config = dict(
    vocab_size=4096,
    init_std_qkv=0.0517,
    lr_mult_o=0.909,
    dataset='wikipedia_en',
)
Each number is 128 + 32 x the weight over its row's rms, rounded and kept within 0 to 255. Layers, rows and columns count from 0. Numbers have three digits each. The size before them is the row's rms in percent of the matrix's.

# layer 3 MLP up, 768x192, rms 0.162, rows 3-75, columns 96-191
106:107115177150143088161116112103184120135175093137100163132122147109153117129155172077129166091152121128120127130109173189114096079170059155119135088073153100170100149135094130216111121110161148143173158131115184144194163111134113227084165134130179106085133181080112163103113151124205106082
089:137132148083074149098136115110140139109193152131146099145075096144182124132119107126128101138117148168114105108135126154014089157138155174146132166111168098108109107126100119139103131137115176171143183163191111151121073149041100079186099115174090099157106074121154139135075110162113089123
095:144147154203116155148094172065121111122133087148190139077131168114155102147109155123128137150126183127161082139109103178188093116115103056084066108151172127129125127133115102149118044125109100144101130053057124121106179079105141172161114155095162159119142144073128154122104148162085152134
095:125157124109152078083137121126154161165086150149107226088166127087140128183121133089098101136170129147105086127118108142115145135105022073147097116101151098111184096136119142128089160129109144066155142115104103135150127095119082173094120096150135121086166210116163115127074124141116111086
104:179055111150162182105186172108151119155158134128073077168121125117166115133105122146205163109153117075202118193128137075100075107059152110114100139153115118101152141117095118131099151058139125185091141139115126093169138118137132074097101150142107100166126145140100121138099126132131147139
086:122120091103134123197161101193113127123146104131174122112112132102118141140124064100076094135135132156160064109084122092102094167092144136110151083136174152089102123118091151122064119122156171135171147159078076084144174133130159153128115106159175111146102098134113157080118134085129150079
099:149181129124134135161096109175092154088114176117166168123139105107070118087173090122103091141167071086095064080155102128203111050145158185134119151086075108161094172088163125082141152111136147135140108164136106143161151121104139124085153077126143088097173140061132110119118119143122174101
103:122140074160133134138136170137162108126088119154147118148125107092192157133096125152091129145145120134161068116144181140069094156120111127129136141154091111158167114100138099093166153125168078086112141154110113148193157164181118102079152111075129077150144119119143129177124145133167189164
095:159134190122203103098102105104183153115166124105155085120130142101187121144193113119158063146096063144107133140088067067080114110134120189117141125151061113118123136088100082123127178138089109119141130138188134129093081103138139131170134184157150154095175122129112104142109135144144101161
094:086142092135137147134162122122113151119137149128077197123121108110106136136140142117106108176077105139072024139084075158173195157093152103139129134162131114153211148137131102117059164124166188089184073173112135097215132130153099122123184136114093080102148143104105122139131108122141130146
100:099165172137102122144048110095148122085113108119148130175156136194125147110164163143099120103137058141109094121184170097128115186074128052116122181161124130082156122157106171138111128100104182119152141175091112175138051187147144131119109074099173109118087144088141105123129094171066131122
097:105114105076161147137108090120141149109100154126156120229126111092122165055161189098068052101094073081083115133159101107162088154135060146146163130152148142107112166135104140141116099090089103110136162159099120158120129104094180106097133079132120048148134159127167147132138168152171133149
105:079178135128160162100099091169182119147162105117155067136110107150109080125137207124076097148127157109131117105136177170177152104183150083154139115119108153089089112120094186132093110128125187117120203170062083086122175094141113148146146125177128152100165123179125145163113165079080154166
102:130116080125176206201135125124138102148169154136155131123135142130131104065186102116160155116132062105080079142072085107144151104171194138145128153081098144106103193172149161137085169108127108136176124140146099047097136128193103104123150140143111046131144128086116161142104111125121139169
103:174213160154152129156107090195101185115096154147099156086119177078116163126187078164061095103128173129127074107118117115136140152132152126104120102124087130128121125093139149120114116110159129156127114136105041155110086178147103132122157098083145102172171191122196100145127111160098078116
096:203091153180094132100155128171096115100156148121120141142154169149154080121119082154168151111080127133121121131117104066073183129093102102128128124185125095150213095143107173129074086119125087117137088160118141102145146078156188139038139132159080119100087127132199101124080117118152090160
092:153137069103137154146137101113150103103112120079142093144130163176105151112127217094118089104193140173132158192075080152141117150153093133166094071155063163087076147115157114088145162068147098059132125155137138137118113174144106093146125126204135133106112151124120087146130149174115102128
111:067195143187141037141092138137151100139157108126142141105151189113212118128062140117119142140131135129124155144142116123105168105119085136173106135110081120126101175135110128180154159135131133182085146144129089204117145135123185141153171084137104072105129181126140184143103080053072110130
092:126162112147150129180137183136151185073173116135130183167131076195119093124105132168105099161171116170064121157094117131083161129150126126123097140117087168120160106118075158124116089110151077114177179053178059141103089086153152144170114141143134162106139194110166129100114133110144154077
109:172139126185162206122122095059151102092153119126113124117130144102132140168137201104143168181141130132126116129178090098134091123121179156083105108135171192145069152172137123108100111102112147115129106173091173091095042116100151153096130172135140156142109100141061157122145105173157079106
115:145108119131130130102114147168112084170107182151123145152153061071109084122135118139137130147127113100122097153149082116124145101138081109134163142154133141129113147127093161085101138136176125137094107081113138095091064170202116116122088187127167185085126096169145130196114136131109177156
091:085165148144106176109057111149124160088103080121149106158092100126159125188151067132098127098147102148129135112146145132082122066165157107091123148131199116136126164165145121124099125101120175154111104131137147128132141181054119085149121119164152093146133153135158125176118135122177054109
112:105127096150092111156148130104173112201123044116070135109199178119144127102172125122136138134128098135175101114123140104106193105112147176089169178126164103132112150193113129107145161091101102158137113107156173119134157091151113105116077091176084151096202129093196187175141126111096149135
093:097135129176116130147123127127124113155092121091120085153141126125123127109076148143169111139100143200143147037129125111113148160163154189150078098044166105184073134183107105110097079149199040099131149158135126102114092090168114156080103124120147122140159081131149124147107143081170122204
105:103124141151153166127113130152150059086089180119116107158166187094107093113151159126148163120165165111130133111132122167113156142101150087147115096103179080125085154157132067094116086132121099157085162105162139100213214119153116153156154112089152079153176102088178194124147126187102170137
105:110155115154129122100107158105114147149087118105107109092142169126147100141110069072125112181140096151198095157108108144188071106127053159127088112117110195098120101064148127171146151122136121143155110083171150094155126103121148127160133165153105121129118149143126177126087098137086146080
099:174133176134172093122170097150144164114135179172106166095141126147111025077114133125155101115089098040099147107109166131191161101156167112137079178114136147168109150129163134082096135116120148158049162104089169107087099132140165166128139092145090101094130108136103157163129177143088126129
092:093150171127192101146122117104126116141119147111141112131154177141139184128225123121119138142100113128159122154126082073187107124215101132079150107154094066123141136142195160109085169130120037129130132131180137153183156151116140135129072102144100113128119165129098074127150114115093099183
101:153164141135186119172123122125168199132162066120144126098115110127084077117108127180198148094172148163112123063132108140154118177184113129121095115129147156086209144181090146178118140116120116065127179055088101101158074102118105146126066123137129121158116184155139141089139083128134097115
102:078147115143118103141163118170147100129124124099125093118066139095117117101127099094119129082133146152142153129182105103134138115137091081146104153118080112106190128097160152148114102147116202176120228162104069149148134095145045102107106090101059120103138132050178130151106135140102152147
093:122169127171100098099155122152117148124086156184137121135134147112118092119135109116149129092145146153138114161051178130094089125067127113123134115163172082165159156101178142122098116097100128145078136107129135106115123079097142153066110143127079112124124177130147158151068187129156083168
100:137111088150164114122130115114169141112094117099049097087109088132139105117127072170081143080115142167115097165141141154131169111145066063113130110112114125189155171130095203116107101081126164172177122144131138136141152161128123138146140072120110113091154129117214152106083164098058125117
100:140147142104105162101100141142163149192148103147147074164125112075126159120090168102119147161109071127162172183150081193190074157151121117113147084201112137100146151104106156116148156136164132111133172121125095049174137114108097154105130170148121115129169074119097178110097122137148133114
097:134120129126104105188150091129141098132144113181119073135106207164167123107119172132133165134130167171208174101125133111131134194145100163177168112083101133154172156135141088091130172131115136117126144126163093144128131169119071083110110167114073131065087105094168178215080079091115146078
096:164177134081117138171141108115092173172162107127137154048102102121152165222104173180151164107085159137145112144082146113085092103125084120176102120159098161143096135168083175133154149132178124149115171176064152140076131115138165095105083136156131113138177162129135078181094116123147125138
104:152052123166147079167118127044176116147149131111116168129103106114124072148121137095098100147130170110133158164114106187175177128117086167149065085132114103135143143109088124152148188119112069132097147109120106118134119155179139084133112130088107142083158194116133102216121173125118120075
111:182148146124148115108175150118149187152134120148113094124145098149118038102133152158081110144065176132103135132114157179096150136132154133180088127131114136129140123109141132155126140116141140125070091115062166130155135074153111100105174166139139108119154109152052116097057113108123127130
087:078145092138160104142134107116165177180100137093132090078181135121134112153122162088051110136132095169177131128126108137128113124161169118166126106166099106126109186132155049088088145135082148179106163087180110179187129140142123141185156170146116138101085151121154086084166145143139197117
104:119155172099177085131125144150139104172199094112083131127144192137153144143109132150138105096149179176135090109182082159090145133141080098127132142128151146086134125121059128093124189083132222180081124106100176114191111070183148090123129122170155160120130201111139173116125136156114135123
096:121123140124151118144107153175138068136158043180171121127137119144102114137144113141125102166166123083077136118120142140141124112114084111145119124136130132106104141152212077116130061097137126113208193156100133151133172107128128143105150085116119099064161146142156094130159154130148110086
103:148097156089127115152155159121151200162109086187109124163082212161154128156132113109183159094127155138165134145134148126158204161110054115152123124114168151117083103121106161114127164129175159181121164145125111135105089119072148131152160144164217132113149156140104117121122123207146082106
093:143120143079116117214106173136120117147119107120112144143116158146122141082061122174134056100177180161096153175134117092173150109219081145170133136131129154101113151153087165133135145144139126103173146123161116161155150176104129139134118049138119132140153118164084100146112143103145113171
099:151118107138141099165150157137152097151116134151130097101117127120097048134137098110101119071148091086154076115162132134089107098131096110102136163126107157158140173125186149206074181106159149160199107150051105106148147059136145132114150103148070160143145123167152116098118142120125129134
106:155172175127118101110130107132097106112096097188123108181138152139128085112087155083179195163155122084110057090099130069175118122163129186146134139106121091153132075122125108084075163131130120122158191111099136129140116105087136154110047066116057126093102141118115163175107132123135160171
093:140179139144152153127166147136138147082159129093155200142134140174169122147105127144106115115146135171124116091141050087147200094167129148129133191093141104201122159144100094133102105095164151060169142101123138054110118139145112124140134095136102088074137134154139067107143175165157109162
098:118063173093121117148140142131066125121124134149077115093171176206120118097222158134135134134121150118218120136106122105151144076099120133080116101059104141159072128164085114109114124116154173171145171126094118156098130107141132103111125189138205172105174209110166132091120105113130149146
098:071189143137087126112094082132158123107158107124100118149134114117134141103184130135130144129068156135151132138152129228139127109078160089111129209114118165106107119110125118139157137129153146080126139083147140095135091069070095078108199179125163071138107131079115135096096113134092102115
111:095181151158164122081157166160119098167153164132093168181112157130116151112113145105114193129096084086129143133138200127170146119183159144115141142104153142086135100121104124124155143107095136159115167141123074127135091095112070089111091093168180111036132130065188107155099144146152181145
088:103147130152147138125159162096084186126195097181163122133133083135135086081116127063110040152143118174147146156136111120168152102165135136119156132212145122090146170154174134182091051168157177163141131164079141117145165126156142117105161133169100141110148145107135131188122095085118105099
092:152102131127132121142164088122091100189146150114184156096155097150138203040156135110154129071127095086087092112157113064143083159104202129120117116095094166136087104099091125175128165123132132101157176160100094144141107208093136138107153187126066187154168131115081102095077119170129106097
101:106171143139127142086118123154128142129115148147109099147164144157179054107093151115070124136116135111146127170115147124142113166146080116151140161175139130067164135155111125130117105116105174095189068079100124168178045151116101136057147062161122132133123133223135088154120094189119094167
090:113093140129087130097085154194093077134112169141165117205194139167159093128091206088130112131106180157132099110125149125179139168149133106128126091091157136135157105113121074076060153086167176123166166135137096122110179171101139090106154152080103134070141135157176145087132117121089190147
107:131059190121136081103137109122103168144152135136143163211167121135136144127147095147090146109139113164110114148098101147080123131120092120113122141101155167130123160216175057150129106067104135120109137100094098132184166146167163135161168084112122067185157165095143114144089133127186097089
109:121120139122174127098108130130071127121144144151145185128083186080150127167115131213150135081116102080155076078099084144138116166148094157140102116144126133084109107151084138115101092129142175161108168186185157158142151090173160128145142111118109185173127115127094162109126095096135160183
106:148125145173088100044128169118158101142103135069134185184182123135068052101099108166116170069160099108089115125136167159109117045118158117159174136181160122177114180093131136114117103068130161146070079146131109097091074156132104121133124180092143142153125166098129140129124144162165148135
100:148072185156113144048129110133094164133123017158206122173200117157081074143142128158045101160106157080112141114161124122130153125104129145152089123085124125133104186134124102088110188125141158145129129176097179170188172087146147088142130126136158119175156125156148122129157101151104125087
105:152146143143131153142158197172084131178128160121104121151150161131143107193071124111130179119115112130111147097121181161111123096141092139152073119118171088069110163079115111125159152077177115109095121149181071144043102154117150095134150180128104148135131110111113150144118173109111172215
090:112126166134088125111197112126134110147139160079160126111090176122153198158167061163102110113171164073147177177121067118130169180148051108105161079200082136173153127150126115116096157058120132104155147163150078136126159153127172144152142143118085085113096166169184105141122155183170136128
109:065118102143094137119085129152160097180118167114171151081121109174133096176133163121154174081148104117149103128129130154104118143124088155057120115175134153138109153086169163131153085140115096144148144114102105148157153149107094145133086056104136130107178157142090146086116138136167165111
092:187165105134131159149082108169173141162133106136070105175154111142122142108121161202103141129072177137137178105117185143127108085095139126142144117127117140159109112123115097088066144111152108103117131086150144163132108062118196139124107046132132101161137143143115132137172178129173110147
103:109096137179145099118108076102126192179063120094108151134097138087162113142147082191110121125140176087131085129150177098143104146153061142187110073110084129149146158143079119122116166055131112112149135127127129177188089122106147112139126138089144051116226047054123128150118114122140138110
093:115156117155112151124159123087130167129176105119133198120064114103096144125125159117178084123129123158152153146168154110151175177082136095082077113106165182118143142127153154118193079146094180134092143135141103086156117128170117128129103101120133156166153138127042082174138165149168178112
096:172123149202073108082123181111121148103096112167126098076095116147108138128157115132088159163119173068115183167098101138137108118098164146101139118183170110139134138136151115107091112149077086098092129138108156093156169142158130130220115150115091112143154172136138106194090107148118214084
111:092160170137157114154046163082169098167142137063114068115136111042073126154159133106140096171103157063200141152155113121134095102140183094068166091181124116098088151142107128068076089154176179105109150152102090117134148114152126184165125125161097132163176118162128124155097128083160130154
104:120124109131101157102104146114205126138119110124127091170117138084128106084140131116110152145103123154156124153210131162182077181115096105114115139156123177108162089165137105142138152074129082171074119172096121133095141114085152144132105134168161093175076112092112126151068176082151151120
096:083160129072138154189087158197131134134158113130119132097185187170153141112150089114141169115112115140061134113127113142117075074117078133160069141059152159143076131148189151133205138108168117062169085147069144088122138138124192087186176107126140127124100106090125127141130108129171173155
098:115113137166118118148177140148094165105166140102113126103093193079130139136091111133143142092196150080129068166086126142168118146170136119072071074144060139129123113098152135146113143118110092110170127129169102182092124139148157158127167118116151106130135135175124165100142076121138153119
103:112118154147167141126065157089197120095126107139132127080128114170136135145127097141154188144137035120110156151145094128155138125103148119099151150116122070146174149145135180124127080099151122144160086139168165092126075139115155149159151128082134149099167137102192070098108170111098087165
100:126132078135144130159145056087106159123154196124061081105092095150136142122148135132129175142082151133151126153116122133114182133113155158086134131156118118099129203087108171046131145126151163140081162192103117141107100106113165145146168126113136163187157131089096129089118179135164094130
106:087054132151162094127131143134147113145185125130182154094143127126146101096124120112147093105094123130119119174140089129106163113179084148161126120128104156125137107114115133077111146064127126133085158098155135152097138127087105165210165128115061120085126129083134164093119122140142066032
095:143157110074080145152112134170118103150127076139151162173115156117164154134155133170141141083162080097121083120184106129138163101125095176132102115094168132114116141112110145114123124164164095122186157109093173162106164102150139112091140136089091103188132122155108106133169131120137114062
116:130220084149098046133117173045171106139161084137147153183145116117145129069081141077119148173137061128132122109138150129099180131111162106107115100151157165129136204085070073129153123129169123127166140166101127104086170117178123172101188131087168057118127166152166091095153142134127146120
114:069116060145105138084131159082130089149103128131106109160170105123098157161105155126100107124126080118095169069162139143131206174110126139200086156147154097110130073109162122133117146108165079113105052113144151117112113087144183106135076156104092161103124160175107128150122177091089155103
# layer 3 MLP down (transposed), 768x192, rms 0.158, rows 3-74, columns 96-191
106:115162042129157167118130087117140151180122153101154121155110141109123155146129152060147172171119130179139086104117126151117106183178186150089079053171102075090176150153104141127131140170131103109126142178075166158116136149115103142157143121151076097110109160125144171130173103106174066128
088:142126145179126135107111137149098140147176145141133162130132095096180110152117124080130094100115129143141156111083136117156118162113067147077132092094147155071163184150104133084186112099137145107123078113146121130130092246082121136108111123113195081177131062044170146123113116178106111126
097:099110124182174174063106114090129125181122084153092112116047130134078178072133095132085132119148119107123112120189139142152166138144162090159148204137171151106185137054104107128139108073219133191138084086162106104165148175119117161095142125124095113221121117140087087116176145087082135102
094:084113125160117227105168095115166122069066169154108159130049117086131096143196107157135129190113127163159115082102152115148149124100177181156154121020140114129153131145118159097172129132181153133131162121176115113146082167125098149162149104111155088063095097137146132124167121130105092180
098:120095099183180122127093143150132156178141113127139186102101068172083102125118151027199054105135169171085149144103086199134152064178166162151089064117118145057168103077175166151117081167158127111123095088118138133168188156138119090101087190144116150128158118128147077159129107159101104170
088:110119114127131164128113081108206140108113189097105142093122110091084114079159171161195165118155142158087113133184107141117079159130122143192099183135155129168093111107169128070113154115122123100194128171084155148124108123094172074113130191124140105080145165163145094106076148089129126070
100:097155141150103048124139164111117216143132100183117165112103158184143116208128082060165134112124062176140114109114069166133141104141135125157144137098117138185127102134115137147137202192101148155119062154135115136137138088105109172109143172182163124082098085132087087094151070139139154113
095:165106149181138143158129175097131116152108065110142092051087110084081142160131103155108147137120181125103086141116217122139089113136081102145069118138112174160070079110163119114126060118069130128147146108130122153127075154126136104130132126153126056115112134154132136124159147135135113216
097:125130103092149110137134123169097103143175166071116098165161131151150158086115160136119182160149089172158159086088105175092169145169163146135164125111068133132113094076154115102144067118130196167109093117119129149117096138128211118124113122124124089154129152099052136140129093197104157069
108:133208111132147176087106099131171140103151133108110141143190130099156145147137130135206143108103153114114119151120156187166112086124145096159164183119173164135102145090107138113136145177168153155143089147137148140135150160124132060080087087117119078118121118103117123108154121203183146133
096:102145145144155134106113162193109155110103102147088151179090071138156123140116126144105168111158121141115102099152127102119137123043186093105141114207147115105111136133152165154143106154155154129101050092159100106164140171094119188140099090137159172150110062129121069145167160073129166068
094:124052146095044078128157142155074063168159144165119139165100167114163100155108066132115099153117194087215122202157144107146152098184114057096145053140162141084106073166113133099090151116117102130112125178190089126111130108142124131145118126151127085142151107082108160175166089096085148093
096:154167106066086187145171140111091128153140130145114156077142109146127187104148144172146154090121136085117174131167090132085121112116098076123152153082109157063085112151115152169161138137146103153041081119074082098166114131153153109143127108177146180150148120116122184106136094108154116077
096:185147130111170099166140127109107158034147157150107072192166167154153095142144078091167082172169130117148079156083115080062119059114127154146102134128171127098151136137197114159108207166167138150114089160134101119174194127118139179160094089174188098087151149131135096141059184102115114133
106:160163103125149169158128166114104171211113111146143089136159140082183173137168165190140105163180173127112153108193105151123167158115161131128058093085097139173119092176122135176098140177140090141151077148116150114134094140152174133123149177140149152149141132149195096028099070109150092105
101:154127167136122127123132128078129172139075174162122092157116107114180203132122123149156134097138135201114180116128078141164112152111133132083127131099174128198136116151136095150132144087164094148141170135105145112121151118136148086148117125077103168118111142124096109112188137050152142132
101:119116087120101146126139130100084177123099122135131125125115059122110158128136157168136125168097147059067138146187102134124143184150132133182167162117160109054079135168135107133117101159130087122157120130125150116136121124084153100162155149098105066122078138127084193160182176105108108106
118:106184149123119128174125161107115196115115130099118157158152110069146136147192071145100135134127128114094157118138159184107170115082130076142163145164138117093145023110065114136092132192114110152074138176077081188139110140090174082104161118146120089057119102081099139168072100084157156146
094:113091090135139135177189110186135135034134124127110169132127148177136120120150179116135111128121092114131162129161146110141128136084126221153163181179163104162154171149100130086113194144100143149159167175081141097124152144104127104165138119118154096127161052121141128100126092083108142157
107:154156181160072111102126134116081064122169107131139106170085104163087120144162134118182104163062131102124138131174119057133153149139081106162108120151084125056138131093122149150140134121115117190055138110087149152128117131112073143129145120152150119093115156073086088159106156085140127139
114:138164123122136143145177126089101076095157120176159129122100141119078086119115113121135186130191164136127167075083141165070103140155129141087156090151109073123154147132164154163079185116163182114129110132114157090154139042155182128102132142118133255180118205170184114168149055178119119169
090:104095117164154155152089101106166111079131131108124131137159062121108075126128158177131159138147147115106090071137119153096089166083134088191139176115188168084069147119120102122116159143114096133124115132115142150209021098166135179105102118106149103186076133132165148170173169133108176110
105:096137117094175128145172104171129100087184169086135108159155109103083141182073130135140190118109122119154123146163151142113102186152112109160108111204125135193137113127104194124091088183108115150149068104094145058078117159172096142127113143136129149175170130112109112187116146144105076109
089:091117175186119184145140137139153165140098132139109137098111155126118089147181152153160137113125137121132177164117114082070087113103140169114117155108148140192113132167129103107132140118059172091151112155193157136141115096116102092156160091071110126157167131072195105065143070124150190119
098:155135179192065161107147109160137142124149160109166137094126102033132094082184144151104066137090116200134173114140081142102109114142102132074120169176151167183112088132139154097158112181149156172116118123102097171176146081177148159138136104143097151087095173132139115146136172155203113172
096:149183138130084141099160108187056118129112107104137169137127115082093174132096140175152130126173040111115170170139144181144100133114156145146163068145127088116115150096169129138153190163201120118080139100134158088128144114092076130169161122108142133152158097139127159155158123105214093091
099:082127113158118179154124177103148085121083144132109099148094085155068150140165097091063108183105096186176103137137160210080171088093089116108150136139081149145081098149141165155167150140155128143147118164128053096180120108125110105155159120080186109107084132140086112133124138134133151161
089:142080030063171168075120074138122194123127168145105156113108064171191171102125126161146107159117166139161131116122138167130044165076156068141146093148117159051094153124147161126135111114139156128093142173073120102149124113101128133090129116096098140098146105114094135157151132172153157146
094:132090152153117083145072182183190112134124221149116165048190137076126084118140098134155141140136087108129154127155142156125120120038121089106138110152118143162115086109126123169122088167173109171133101133145125117123068171132156073125060098053131129178051142130145128099153162137095143116
101:169171192093112199105156079136092141144116144120183122152086124134131110124111091075082107180100121107143151158148120096166174137105104133171088088114177173097175146170112226072145130102098127127103124142171171165158171138109121131101112124115194132137179115111121151127123138132185081092
096:146105143124082130125134131184140058093107095079131117152080132123117102036115142167113157164117160154146113143152151119139152121121122114111150110150173107158081129112144189149111135110133094127125165132148108053053134196196161106152121104109129172103177172156175223169137132113150098100
101:161139119152105062115100167154154159168110097075084144074143141118108093165130141121117115120168159093108168118102152106146161176147169145096126051120103138103100100127103138090164126141157141155137121150141157118067133189161157173118123089147110128074207107071135163189091181093150123152
102:084105088109216139150167172110091123130128154116117094066118199126117125121126109113179172079108118126051150084181109141204114152128165088105132086110140116156112091120166107092058135175114101096111092080133166137169119064128125093116080130111175154144131115072115112123088161164127120100
089:081088157094145168079116126109205114075139182086140149146138097125118109165134163183138133124069165107126129136151108110112110060128113160159110170093179128172145080120111149164146058193119152154110101151180137144110138164144134158082104163114120136149149142123074099121169183154117062137
097:151093128095091167067140153100156172071105108099077137110106128161078158149064124133121115093100141057067109153108175173119175106081162169083096138094123122180136081141130179125146112130109138188129148141217117154084079200078111121112125124101107131150149082120151090090186139146137084127
099:146095161140140153153089092102199107089087155105071106061099170143185143033129131099150152154114122160119173161121165176087119176135127100160126120173141149139161115065199053136137109144086136149138119152135151132111144152144154102109160125116092162096150129115168121111094121092158147091
110:196111165161148134107132107178167128127109120134146132122107075158161093186147130144145141157154143079115175146114111147137093090136088133149130105117088130000112113106091086126092138141174088074109147122114151173154166132114151099137100119127122132132166135113168100130105091117194135099
092:096109088151120130203129137154147143127125179091062114103135113077090128099117086178124145100110143110115181106091128127130109120107147126110165223148147123254099091104128134148142115121150157157152109082077062113112146170122160096152090143129137128130110129149114211153120104132150136095
096:090122119133108138089059139124118122148179193101110083098161096128117126093139142104155109128150139123078112108128136084160135176099172099111179081110059158090181103080074124086126117122142163150088108130169113099108113116148123161131093148132156096142161094102170135116121095120152118112
096:104106093121072096040134087155125101107133166099118145171070184127113104088126127169088172154123134188140140063170135169102127088113113109148133114089101132132105175108165085143174118112111161130184140134162119114105113144182114106116128170192111123138127156086151078121066117165117163174
102:141093140198153101141108171113157063089151153120142099163120135092136116121151094112147131093122161118141162119116139144158158091211124127157088055158158108146090082123156133147143172138108083140155163051141137198096149153113117045079145128097135114140114084162129152131075114142149183153
101:097148160089081113138129136105155089148144142142164121149041109158108107081115107140103166105162144132184169115090124069104130126105153209069184202165197145161132164115097162127144112087154110109180082136078106172141154112123057117152121142145158170172174126135135124102115179108158134078
092:122116129208074107159105155099148088112100144147116125167101129138096138112110139127111172164115142108105152125152136081071146129105149092085140191166099116242056079132126180141164170064152130131073078180147084120111113165137127139184144140143126114138144066092130076100134156094132114144
105:100059139079121129150131124081133114147143125114120087102108131150141125128065142140120156132164131119109079125102182102083162157142111164178133110038090094162092133105119090186121074152181094115172110117133128081086123174158073147147141067120125175133142093073122114210150141094196101156
091:109095090044142091080146098134081126102109138102123098083124051094130100120133114132165149090109116081098074144113135117146106122127130117156104105142158103187134131098144136109070118176072088091148090121123156141149077175149116147163153211097111160111130120142123122147171105162167138132
093:147135148145061102099127129153156163114119123172151103141179154133183086133090147122163112133178162135166152172187142106146114181100106141050132158127106144172109110163104084190114129100172128043098166134100101127094083133137185105133137089115106103196114098142139170105102107185128175134
097:095112196094161177109114133118124123100206087099115179107059087121097157186173119135170162118167144097142113094119145137142068164138104113160140091111138113142154079158113112153159122147134094113140164104089113111131141156110116163134022148183097149130137118117150115147181055131130078174
108:125181147196126051101100118155115149130126124149122158121092097125101108166155193138064147155121100111101199147122097175179136109092088152204101058111118143073091108151151155122169126140174097156087120134133060100123109084121127119124140162165191155150104123162183112172138107110117070118
096:095168109121135138138113149132132189132093067114137107135165187150105093099125109147157140167156083125129132155111145123200124120159114110040118221078135096159087053118076122129187113097128140143154135118155135095097130139100108109057114114088150151131155088091168106073108112071160117074
098:106101106128153168119147138115152138128133157103124145129163065135118131110160184155125183200115085156089099128232142101103029129072139125158106112209155070172124079101157093070094133109146085139140077110134181102140119108112096133134080150120184144127116108080078124164115108142169117104
096:121109103111134137125108117183138128077207114139116106106097140111142115074120141164098126179138177076133181080151161143118134154114141110149170145147046164179159131158127151132112195141112123143145025158098124153148119067113138139134090176128113114156153117180164116097104134163126093097
086:189085182062173147168142120074147128113133130116107096072060146124118163117153112166119094117111138157130111121145105138097140132140129140135161084059155114166088110087135154149177171147105133184124121106120179103086132067154129077062097095151153160125155174113138100175167171173134159118
107:147093165178159155142103097140102167159143157147139088117135107130114150223170126193156086169095054098092116136104154164080128152132111165092133112147071143202107119128160108177137203102154119053118132090139091113120083135049105146124145136208123127104129122130134134092119110149112135107
106:163154108139148088123129106094113090122132143122111142131068111118129037125092189146121127130117103152146099164085091119174055170122133114123129173117126179096099127080166088153095123145113177126133127179113068105110115131166137199115106145174180119159155133104082083162127135121132134100
106:181134146099110158065103098122144161168135105088176113171144107144086132105145136123125092105142112181173196067107141169110116100166142138075089061132170119088119149130063137064193151145163141128153147056132129098085129109132140157119125137102112101098079142196123078120146142136188144161
101:127123184172074155104143143071175196159124104148106132142122115141181112166140065101079146163142162105115113110122122143110170139122157117148145114133127175173097164157120138121147116135120159095091077110108115112162101143102169133156137095129119126125142124076128089116148141190125189141
106:149122139083107142134099141092143165111181127118083163104123075101060097124156087091135110137085124098158124099138134091149140102101116142102134097114183172157170155149185158114164156156114103096126093152112126114153187108158143080128080119129150064139094102111151127106094158149039144113
097:077101159114095192133096059179139103066110167183098088183104139148105124141146120126145123138187156081151111092120102111125115129169050118114146109162133115086110117094105126087120197092154107157076110140105114123173084171086069109133118054133163172170112053116133147100109100137177127170
098:141151136152103096094081127141122118110095149134059155082071122136098122099095143075107115174115166110163140078173125164148127237067130123070158143104147123155151100081152120119101115078141178113120096123128127126054096119238104148107192156089168103164095127097143113096172124079092120078
089:101167117101105128163133104124114103151101104172109108171128161123153116178112114076043100123130100150110090103107105147127096104188131125157090097136128165134189138159142128140192127101103096128171164095143138158093111195182119174142169143161118092174101083051167079128100091099118082130
103:168159140088088149133111122145074140106085098095117096074085131130142137109068080114180091131178081122157161147080083176169113126132081135138189059118081175119114115118104078162125119129129094129182134119107175123090116166122103099163114111135126139094151159149105114062125141128126033222
091:137108128181152164166112134093201155090135195128178215138110106115082184095127129122116102139130151136116141146118151255140132089098124110128087059082108112084164141124157117177178131125089125112096134181109151152151137184135172119115106103129109134090175117132127128151129185131151121125
095:171192135069119136153130073150110104087148088100057178095058131127088129065136130128146138112119111166097068099122188141178121062161099158143135152110090125075124120148182112069139118118123128122153158142104044122153131103130119137103142169184145100121078139118084148116107144151127134131
114:120198094057129186154135175124101116136124110106100083120142127105163118144125147107215097075114118115106116118165142145139100131174164141131146161154113092110141165090147157081136133192135182106112068106076116170088159149167164118088174125154149140166110124126124153153121088150109168082
100:151196123120151161109168069160114103125146255135159097085115153128114089201143091126135158129067168123124144129072076150069144144169119130118153079105127140093119145142140136118081099196168118107157071118156101163152127113138104120124115139133170167156185146094100164140136062127172147108
098:101115145158136154110148109149126113108156205116180094139127151162124077183141146184103142082122246195147138140129112190117093128098111141097136100111113129119141105205099137080046167152135095113100120180121094124115074120105092091126134162124080144120143156162112117125140204149112118130
092:118079091085096136092155153103092070119162184139123148109158188095207138112102124156113175164096126134103147115207114151169140126156143155117119063100149132068107140157220144144114129144116110160131140108127155119134149132128132116079146190169179112171133157171147100109095119149068128140
099:113143091168128078070106169135042186179153112136107139141162152197139181198101123152127089133129128116123153106117100102146112151175101142111095121113113181168109124120175110130126131126085202105116154204121123131139099180160126191161154035123135196172116088153108168143124086122148121146
093:102102091118106140097108142102159078114140124198109161094130134189089107169123132136109164146083111125143102144143102162152143097108092075175150098127125130126080065165203137164169134131128076121126136115137104119120096101176121135103091147122097127153147128158162138155113184136083113095
103:141088178104134177148129106117166149210122150133152141122158089134165151168122134108102137134102080097089118154118113188124129080123167095165159048154136167063090117093126153181148134117079145095156134140144136194137127104101067128141125195134162108102115070120128145127123094096139134105
103:165141112119114100149188142114110104113154091160133173114135127156116099114098119122089121145166175161090141142098093102108080158079142095142121070056111138125131098134157089078125068109126144159134174146120112122085111154114148154088127160148165099120092139148156178077113138168136140140
129:109154122096157101114104086076077107065118103116131191139180150080168103178131133134122114131151154120133130118121189169175147186104156106123142202100118108077122109080127132179109130173157149127100123111099138062184123114116079132103108123125166135136076176111108160201187153146133118137